Weights of a small transformer language model.
Training: a variant of Muon for these matrices, 346M tokens, 5283 steps.
Each number is 128 + 32 x the weight over the matrix's rms, rounded and kept within 0 to 255. Layers, rows and columns count from 0. Numbers have three digits each.

# layer 7 attention query, 192x192, rms 0.167, rows 0-63, columns 48-95
148172135159112093100081110154141166104135125086156122110096134131133132114135085090174108167128150126136120125140123137119154129143134111105090
159098125160120147156141139135127135095141143110113144076112139138090180129106137124141122091107136105085127118136158119116133111135141162115087
142103146107116131130122120145128133158149126129136133120111113126150095105103083160104124145113119050149143104094150152128108128121110107130145
100153160109093143122132150148099122127153139090136125167117135157151104097140136122133147152108154066145117142123099134102155107162113103156127
101139093134140164142109107108090135160104161136154099096105139093150106127167151134159110123140103164127071118175058119132126083106153119134125
116161105118132164146108139104094121149100158149126086080128145128117146145148128122204131092160091177116088126109121093126082113138160111179115
106143118079148145172120160145162136140129131134099157097126110140154119155138119117154128117118079136143116179076119190146119164175105095178144
145147139103108154117119106123096090130057169082125074118096140090137145113107167144157117099128133148186079121205115067156107122112161117129127
120092085141111123129129154187139118166093047147124124130149164136112147136159120126102131108145102170174060151150140103154098113123149130110164
106149111191083155140040117131082070159145205100131154071103196154113164170104165153180085071141105172098108112107074148122081124152082153154168
138178126117092106138157129115116112145157210084086135178172103109108114061109116104141150240095059135104147144133145159094132157078119130176095
069146138118067131192101173103104127164111171170035144128143132128054139160173140089191152116143152105175122217126145105097070099168142106075147
139204074181110191117103073150097117177120119088228122134116148155078044178039118169129152081080110201143115186208165135098157152128060108090150
163105149078195122145119123189107082127114194128142109172171134148089162127096105151114141084073127171129171093193053116154086153119166175148114
134095127093043125126163132119070131113083121174097158121110190172053181171139085103185100083071140111217131127110081129155140108192110132083173
176117150104122199102054090169120133120101172108125105138134173106131168129109119090089147160069149106139163110126145105079107107169101167116101
165145112099113150165103080077151077167066151074127211131092075142113205148175126049134143125079127127135175147131144176112162113036124094173159
113126129186103097170119179146094149082092099125079164136132207201146117170154113091158119064133130118138094082081187127118129087150124189089060
144185113097156146171123097132077148109070118095126108171170173126118069143132105086140129141126119130101077131123168139112108127094138093109080
118122133102159118138100121188132070128107121143156136144141075073065105069072075124072131137091119137104190179115121143093131109111151171154180
210149074166135119071102152129124154123136123078118106154144174124095134116160135149117169125119112135163089099181154102047126153174088160135128
162107141139182175110127171105160151130142040109168099167117123099140068127113118160129159182133132236137149127126127093095124093150170170153117
146118096133086165073121126175160175136109167140125143136115135107134075123119153151161176112107189140100094125154164100123115142099138122151109
127073140113187148136093096134177082124108115134038127158127051082106161092117115159105143108155176058148201115120072111139096148061168151182050
111104072154094157146093133191124105157105175060127097125127163076178127150157112173179133111142179114197085140201166155106088151141106108080099
104108029138163052112142182066145156133137181097081149210107125085093083073100132084199145151134110081109152182148131091085126187174061090105148
067157108107193117089086153161084123070114115132108148203161113147115105143138120157050134110147106165140088158147150140133085140164128185158123
120182195140070112128099132145070083167128190109090134179149178066160192108102104171181122105121147081140136159195096114125185113140101136134140
089147180127083155085092169188163111131119099128101085102113169142107096089143083133135139088119136230146088148135102103107186121159171107134162
128122112134126129071116128120218163132165096117141170120184105132167104076158077098174176123097130154128146177186171129102110097141138162177094
128115119141163150080086202132109124181094176142141164105194168111090120147139161159159161085110104138094132080112073169137156115179101144113089
143183126110097166134092129089078105134071112079157087138130179074119056106120181175099174111145143196138077123133083082080083108121184162104126
113114120133143128142138144128142133140174167113114143089143135110117144124126128134120101151146115122120128158115141156098147151090120130127106
103099161132175105170141108083155136126101124168078136112143112101138120118118137131136116129167106156121111129129160148170085155137133106106136
155140180157155134096125148124180137139130139148097154122174092130124152133117099121150137117121093154100125150133100128115118119147129092104095
164140143139088116121147136178187158108185066122110174123133125164083125113101116108103134133105125091079202169132144139132131142185107149147088
118117152075129170119144102135108117097150129128151133145139126145153126105154133126120144146096151065120129105140125131094096141157137101188159
086135123091133124165157110120110157096128132110140151159144177107133126103138161175099160137122186088151152079153185124086174166104165121126142
128111084130150119118073126143079114158112114082178169122154195119105185197119174159086100050133134194099056076173140136144138181120194146093156
146123130098119106102140153167141066124170179143093110124152123109149139043078141129096146173095145062174114112110142145093135123112110143153119
131108127149127144101139119110107098145146170126162086137125122112117136104094129171097154091118090180103193099172115118144201153118179105175086
171141125115137111181134166115077129114079153156138101172161118135098151108147136202166146053094094173136143087169092097080151081144192121168074
086114119143118123129111131131129152138171115144092186143163112097194078091140066055093165200179108014114087122120094187090102158112111070167116
162163097143122131144095116195153113169088170206180083156091167083059053119091085153216166101069095238118090161166125147133098154166101133102203
137159106139089126125112120143070134142090115123104090123193111089148113051090179122129152185063108127111142091184140130090153103106130151148067
142123108116216091201159197126118164093177131172114144134114114140116164103133105083070130105175117054112221104096119130131160184185135110150089
170105106104138085154169139168162128129145084073159092146068149138092106141124117067164060101074150167090205183208121100128138180190186199175157
131059140155118094123180124095104110121125121091071177092173123122142216137169114132173174118130177064124108119144163114129101115104150116106104
110157105115104144142108148123098158163087099129125132082167123140164180156129086112174131104173088134196067099150128115093130155194108148131164
139138153198095101143118146108091099112111166129172065052112154102063190218166117103157108059132127142127150144120100085121105085138162141159166
125120113127150168120122102109093065182157120083153145149149168190163122171060063090095054119165068100081144095128159059120083123127151177158103
148152088124162172120134152119072134080138096114128170108145148175153089156112169180226089122110101159106097072124105118142185146138123161190076
097130092102133147184111124133134134182096117158058132072120126103093117193150103133132134127162107144139071109076126112177112142102181062125136
086100123183124111105140121122104175151107134179195137137087155142090037123184107125181135100134099140128182184122131084150123106170103154104124
174116120135148149144150095148153135143087131065164093150103092177099140124126113146156109120126121104150139138120131168149137145133130159141146
130155131160158167132145145151132173204096092118108144108074112141185124126143165145088125119157134167158175088086132110141135123079167094110103
142198098091082142085100185125055070123153158154140173131133100138091082170128082185150092142158130120105140130137141167138118143122102124056109
112164115122099100154168135147086106169112126131125120148108108093084107090092123161145175184131098135131142134170112171159095149171161175115129
148156153124137170157117112189106056149111224135127148141051169187126214144117132120109159156111170171153181146105104130139167086135112117129108
118129157138148090131111120129083157093144192109145150156176128089176133103107122133099129109137107068112148164098134162086103122093119142128142
120170117102113084133156075090076116112213170153145105142136150066121096077141082067176152132068141088069152144174132123040136122131089124066148
102123156127112099117122131156117188152133089107136144072160108141169081092109190127101119128133106138145089087150111156100191182168165156125160
107128098152133104112133116131197135111133114111119113131099110174172134131130135107115100131130157180116131127133165136083089115081165180159169
162098073142105144111122149159123143152148101143131148134162130124108167123129132102084176128126077132126151142136078086136118079102138054160150
# layer 7 attention key, 192x192, rms 0.169, rows 0-63, columns 48-95
119092099170120135140148129121128102098116126135129109119146146115151119134162133170118153124109112118162132118085099126106119103141121135101121
112148128143155125139131124130102137151140103093107102129147120108164127103105151139106092096114077110137120148162104137145112177114151172112125
133110116119179104128153083115103088136134133115168141113111126142098175104114151100110109180104099113096144096122108116113135123134115160124127
142114106122109118080171119146124137143146094117098141117100166146141118144129120102128124126118129192119112123148131126087146149111117134107147
115169118121112120157137109079126108085138153201115134135135168153092153168183139136142174150091188141173120108065139107111144083122114104141121
092145146140097172115120106119098141106099135149120159156143129129134098161122105141144138153184113163126129115141162089173144079117136110117097
095090125108145100182088128161174178132119156112147091098168129169144137143073076170128110130149140112190133137134126149146099151119145162094102
102146107130106111123099119132136141093101134128095144118095159146125120153146119184148152177172082152141114164138143080168151098085125172111088
111087082121165099141144135135101117099099154124134104141119157151100203154168112155098097086150092113133120124130107108124115150103123098159178
157150153135129143108095105124111134120133117151136127108157150087208098102159100162132155109101127175192089099096111079126179100121117165138090
134191071113162107130146144159148175173148151103107041118136104108152177110132120099141119195139115107084110146136096163060098178042149120066119
131151176178174157123107127124125092135114158167168088110148147167193131131113112186108193161090077175155100070097125083152133137140149086154169
087115110128085127167091128056125137117162146023076070083180161158163142115129074121154167175141153141138069110139163126100116157115119142105118
071116087117123126114121156167211164126097110080103139073162170085045130090145130063147111094100155109080116165124168115088078104125103148152123
128113126116129127118132153185142124167192155173154118104107094132185111120058091169085150116138124098150146156096067086138134160095128114164108
116135080165097101108120133119170193121149119186137157161126149107114104082119175105112115113121096104130073147142181179144082167169099145146156
152113102147119167199154165134142074125086115176189134146081074079125141132146153174112127160172096148169152159157102093129147112070125149142159
179150111107137128126078046088146103157098148172210154222165115094208138140111149176162124166132143193104158127163128119084107141122155105177089
087106057096113113123151188134155117126115191158083124105113134149076164106176197123195107096135169065166081132184098117134135112231111126123093
128110099063151135156117149150171131107132178092159156076139128139157148094111140080119085077120119156124069146115150114100113175111109159072130
143093094065109141089190161153138128122151056130115138168130076116120136136148138070116117095193153090046094213119132156116124135149184128146138
098170124151123101094098153212114103161151111102139157151113135121080058112039153110105119121130157129112113124113192126069074122166169097143083
097108181175095091057130136124103135085158115125107127164101171126042181142186116133109150076123098143151111083114071071139165074166129146093102
138065183082119095130096075110094117183152114179100133080144031143090144161096100118144208193115098089160152175153127088194159125167130058151131
092087140101169119180091133089088106105125103137116124108182121179158127101118162122146090171112094078162119115056147115159158096178111158164165
076114145150123145122183044103116126060087117113151106120089112178103134151151104113146093131153129129176092115102178138163148150107083142109146
129142095063183081105153125118111155133095126082120188152183078051083152036145152101176096158154116066131113182148099121091138151190089115153118
076094049142170064183088159134083126148130154118070064074078159101095155098089160159110140049129157101083085157154124112109145090183158167048148
092122146138159080177184101136135151097135143141078127077087093108113092189105193100154114161196121089147098126101166172093082130095111121127147
132157186152119202137046125148115089120115115085179104183165114138127069152096077092144087082016128175200115125142144119135141092138128152124146
154101109081146095053121167119146091093082143139145128061058099107074142136080125166098058097130124142104096132104090190150045087148160095130129
137152099059101084137166138127080128128137123151080065178111159082078168170208231113173090075121164154096056131129099144134099126193154148141131
119131099179169129168138163135113141131152106138104099137130144087165092118092159133122131097143097126127151119142144148132111097107125134135076
095109113157124160169136142132115158122137100099135131147144100093150117127094109142125134110150109127111123152111116130124141119138164123101142
131121129140151110129140168120097148144141102086179087096137107098144122105099147123124125098126137111102139157121098114168133153139120108152130
151135133133166091140143130139138108125144109083154113144151122144119137080057132150120073107131103099147089139179124138113113159101147135130123
165147120120173146096119145127120127136082097126139168147145184107134120129161134109126143131098115120115129124130155115119119141150139158156137
157107125090109074121161094098174074137145148150120139106122136122125166183140119115152167168130164129123120152105105123125122143136097135116161
168139138167094112114176123086119126072161104159097156082112140121160151160125140152153139113113118155153122106087140134093146079096099093127084
138091117157161094101132130129132115141151096143142133095099117067117117131129160103142145132083127124139122138104137129115135159095152122124140
117138122123124162115171144118130122129124130102090085107093166141182125098161162116138136083136145094072116147098121150150115141138126114137152
103136132147108134126128108130117140087139151116107107154138113094107119122151115118140159111154140168073143183174126145111127116080113162110112
138132132135178132134145126125141131063139136148128134093122118154095127116148164132146130099115158144130108113099048101139086098155155126077151
130104102144102127153104098141139152122090151131126155144097176139062122106132132097120099118104145122130112104116123129098133126154140113171123
075143049173079070143162147119163163128128178174097180150145112110140112100164155067108133149147118057103089113122129136094114120138167135072112
127127152137079138117100105163104184139088188137123113067116115136152132114103127116059128076116133102119160147112112175121141131160162081134135
094093079157153055181194099123157118095105154098099183122126150147089141055124139074112124132109120106083091168128108158119076150096077154089157
126171142144138224129080140148149099120104133179082153135106148125164179147103110156169132133140069141131125126162107116134150136147105124170170
083110189149118129164113167120084072086152142118123116172045098135120136182116119149148110118114123164134143165127162128157100119131163193110117
131146063097153136147113104107139135191057125099148088102127147108195117122152114090158147139157122139139154100075115110156138143069155155152092
118129107130139155173164114115067150116134104096119126123134147118131140115164132083133140090120140092133183156164175125108151152139081150126155
167085150116129115074062158102166103140178094133088160112134067114096147161122126163095208119155122158129127102140106143169123149156107141140106
140152108161131117048182162150132128129107136088141065193108107108085089201105140125142147110151093139069136157140124112169129112119070163152134
137144095117141086122113113122154134166161111122111114146135128127115140048131157118138145098123078137127144073197133113157112115172139093147137
087170081138107103069125117148189120136075140145166191151150112094118136215167134135116045066146210211109036130158108183085094110189185121168143
086138167167124122132130084116131070139124130086207142163146158168156157091144074095157086155145111186189076135115123127149128126091149155180115
141130103098157142146156142182130122162112134165094096146137140125083109114073126117135194183135120086124105150175183130086122195146155147115116
120132211127157043107170178109165181133110120142067113076093138074103117127117161123068131145169130054153145128137137142169102169205118144105119
132107199186070210110154115154141076166147130143159136096142097144117069148088092194137169092115087148177189155064114128183103172163144127156149
128139157095181136101147087096122143189144095186146161121132094191098123135107091152109062139181126106149161129143156123157204116072066099146083
129135088124168173134118118108120164132094149053133137141108146172156144102098146135093062106184094053167069166147081107086131178162126125130162
140191144143183187118139105116083147069114121138100154113127127161140074153081065164109163152091071191095180122124088140081165150086108150161067
135119087112126159103153194097175098145152112158128100122113140136109124071138110152122091147139099097156142083094135075173163062147134150158148
105129148113087172134133070125136035187177087123106166102112037128190159172105111096117183141096084133139100126174094165100120083141089159170198
# layer 7 attention value, 192x192, rms 0.229, rows 0-1, columns 48-95
155162089184116113131174157149140138116101108154079150113128169114100094133158172113111130103101137140104100083155156092121142116178078098126099
097186134161146141192125139115132126145144148089113153131155145098126118131125128137132073175099084085119148137125082088131124111162166070136148
# layer 7 attention output (transposed), 192x192, rms 0.287, rows 0-1, columns 48-95
098152191174180165133146113113136160056129149165142180184169114194121118081174143095077112102101078082126101139104158178106089098086145072128132
099135111117134102131081173105146171120098105113139127100097144146055149125132120154120155165133140130125137114165090153156130111091152135199173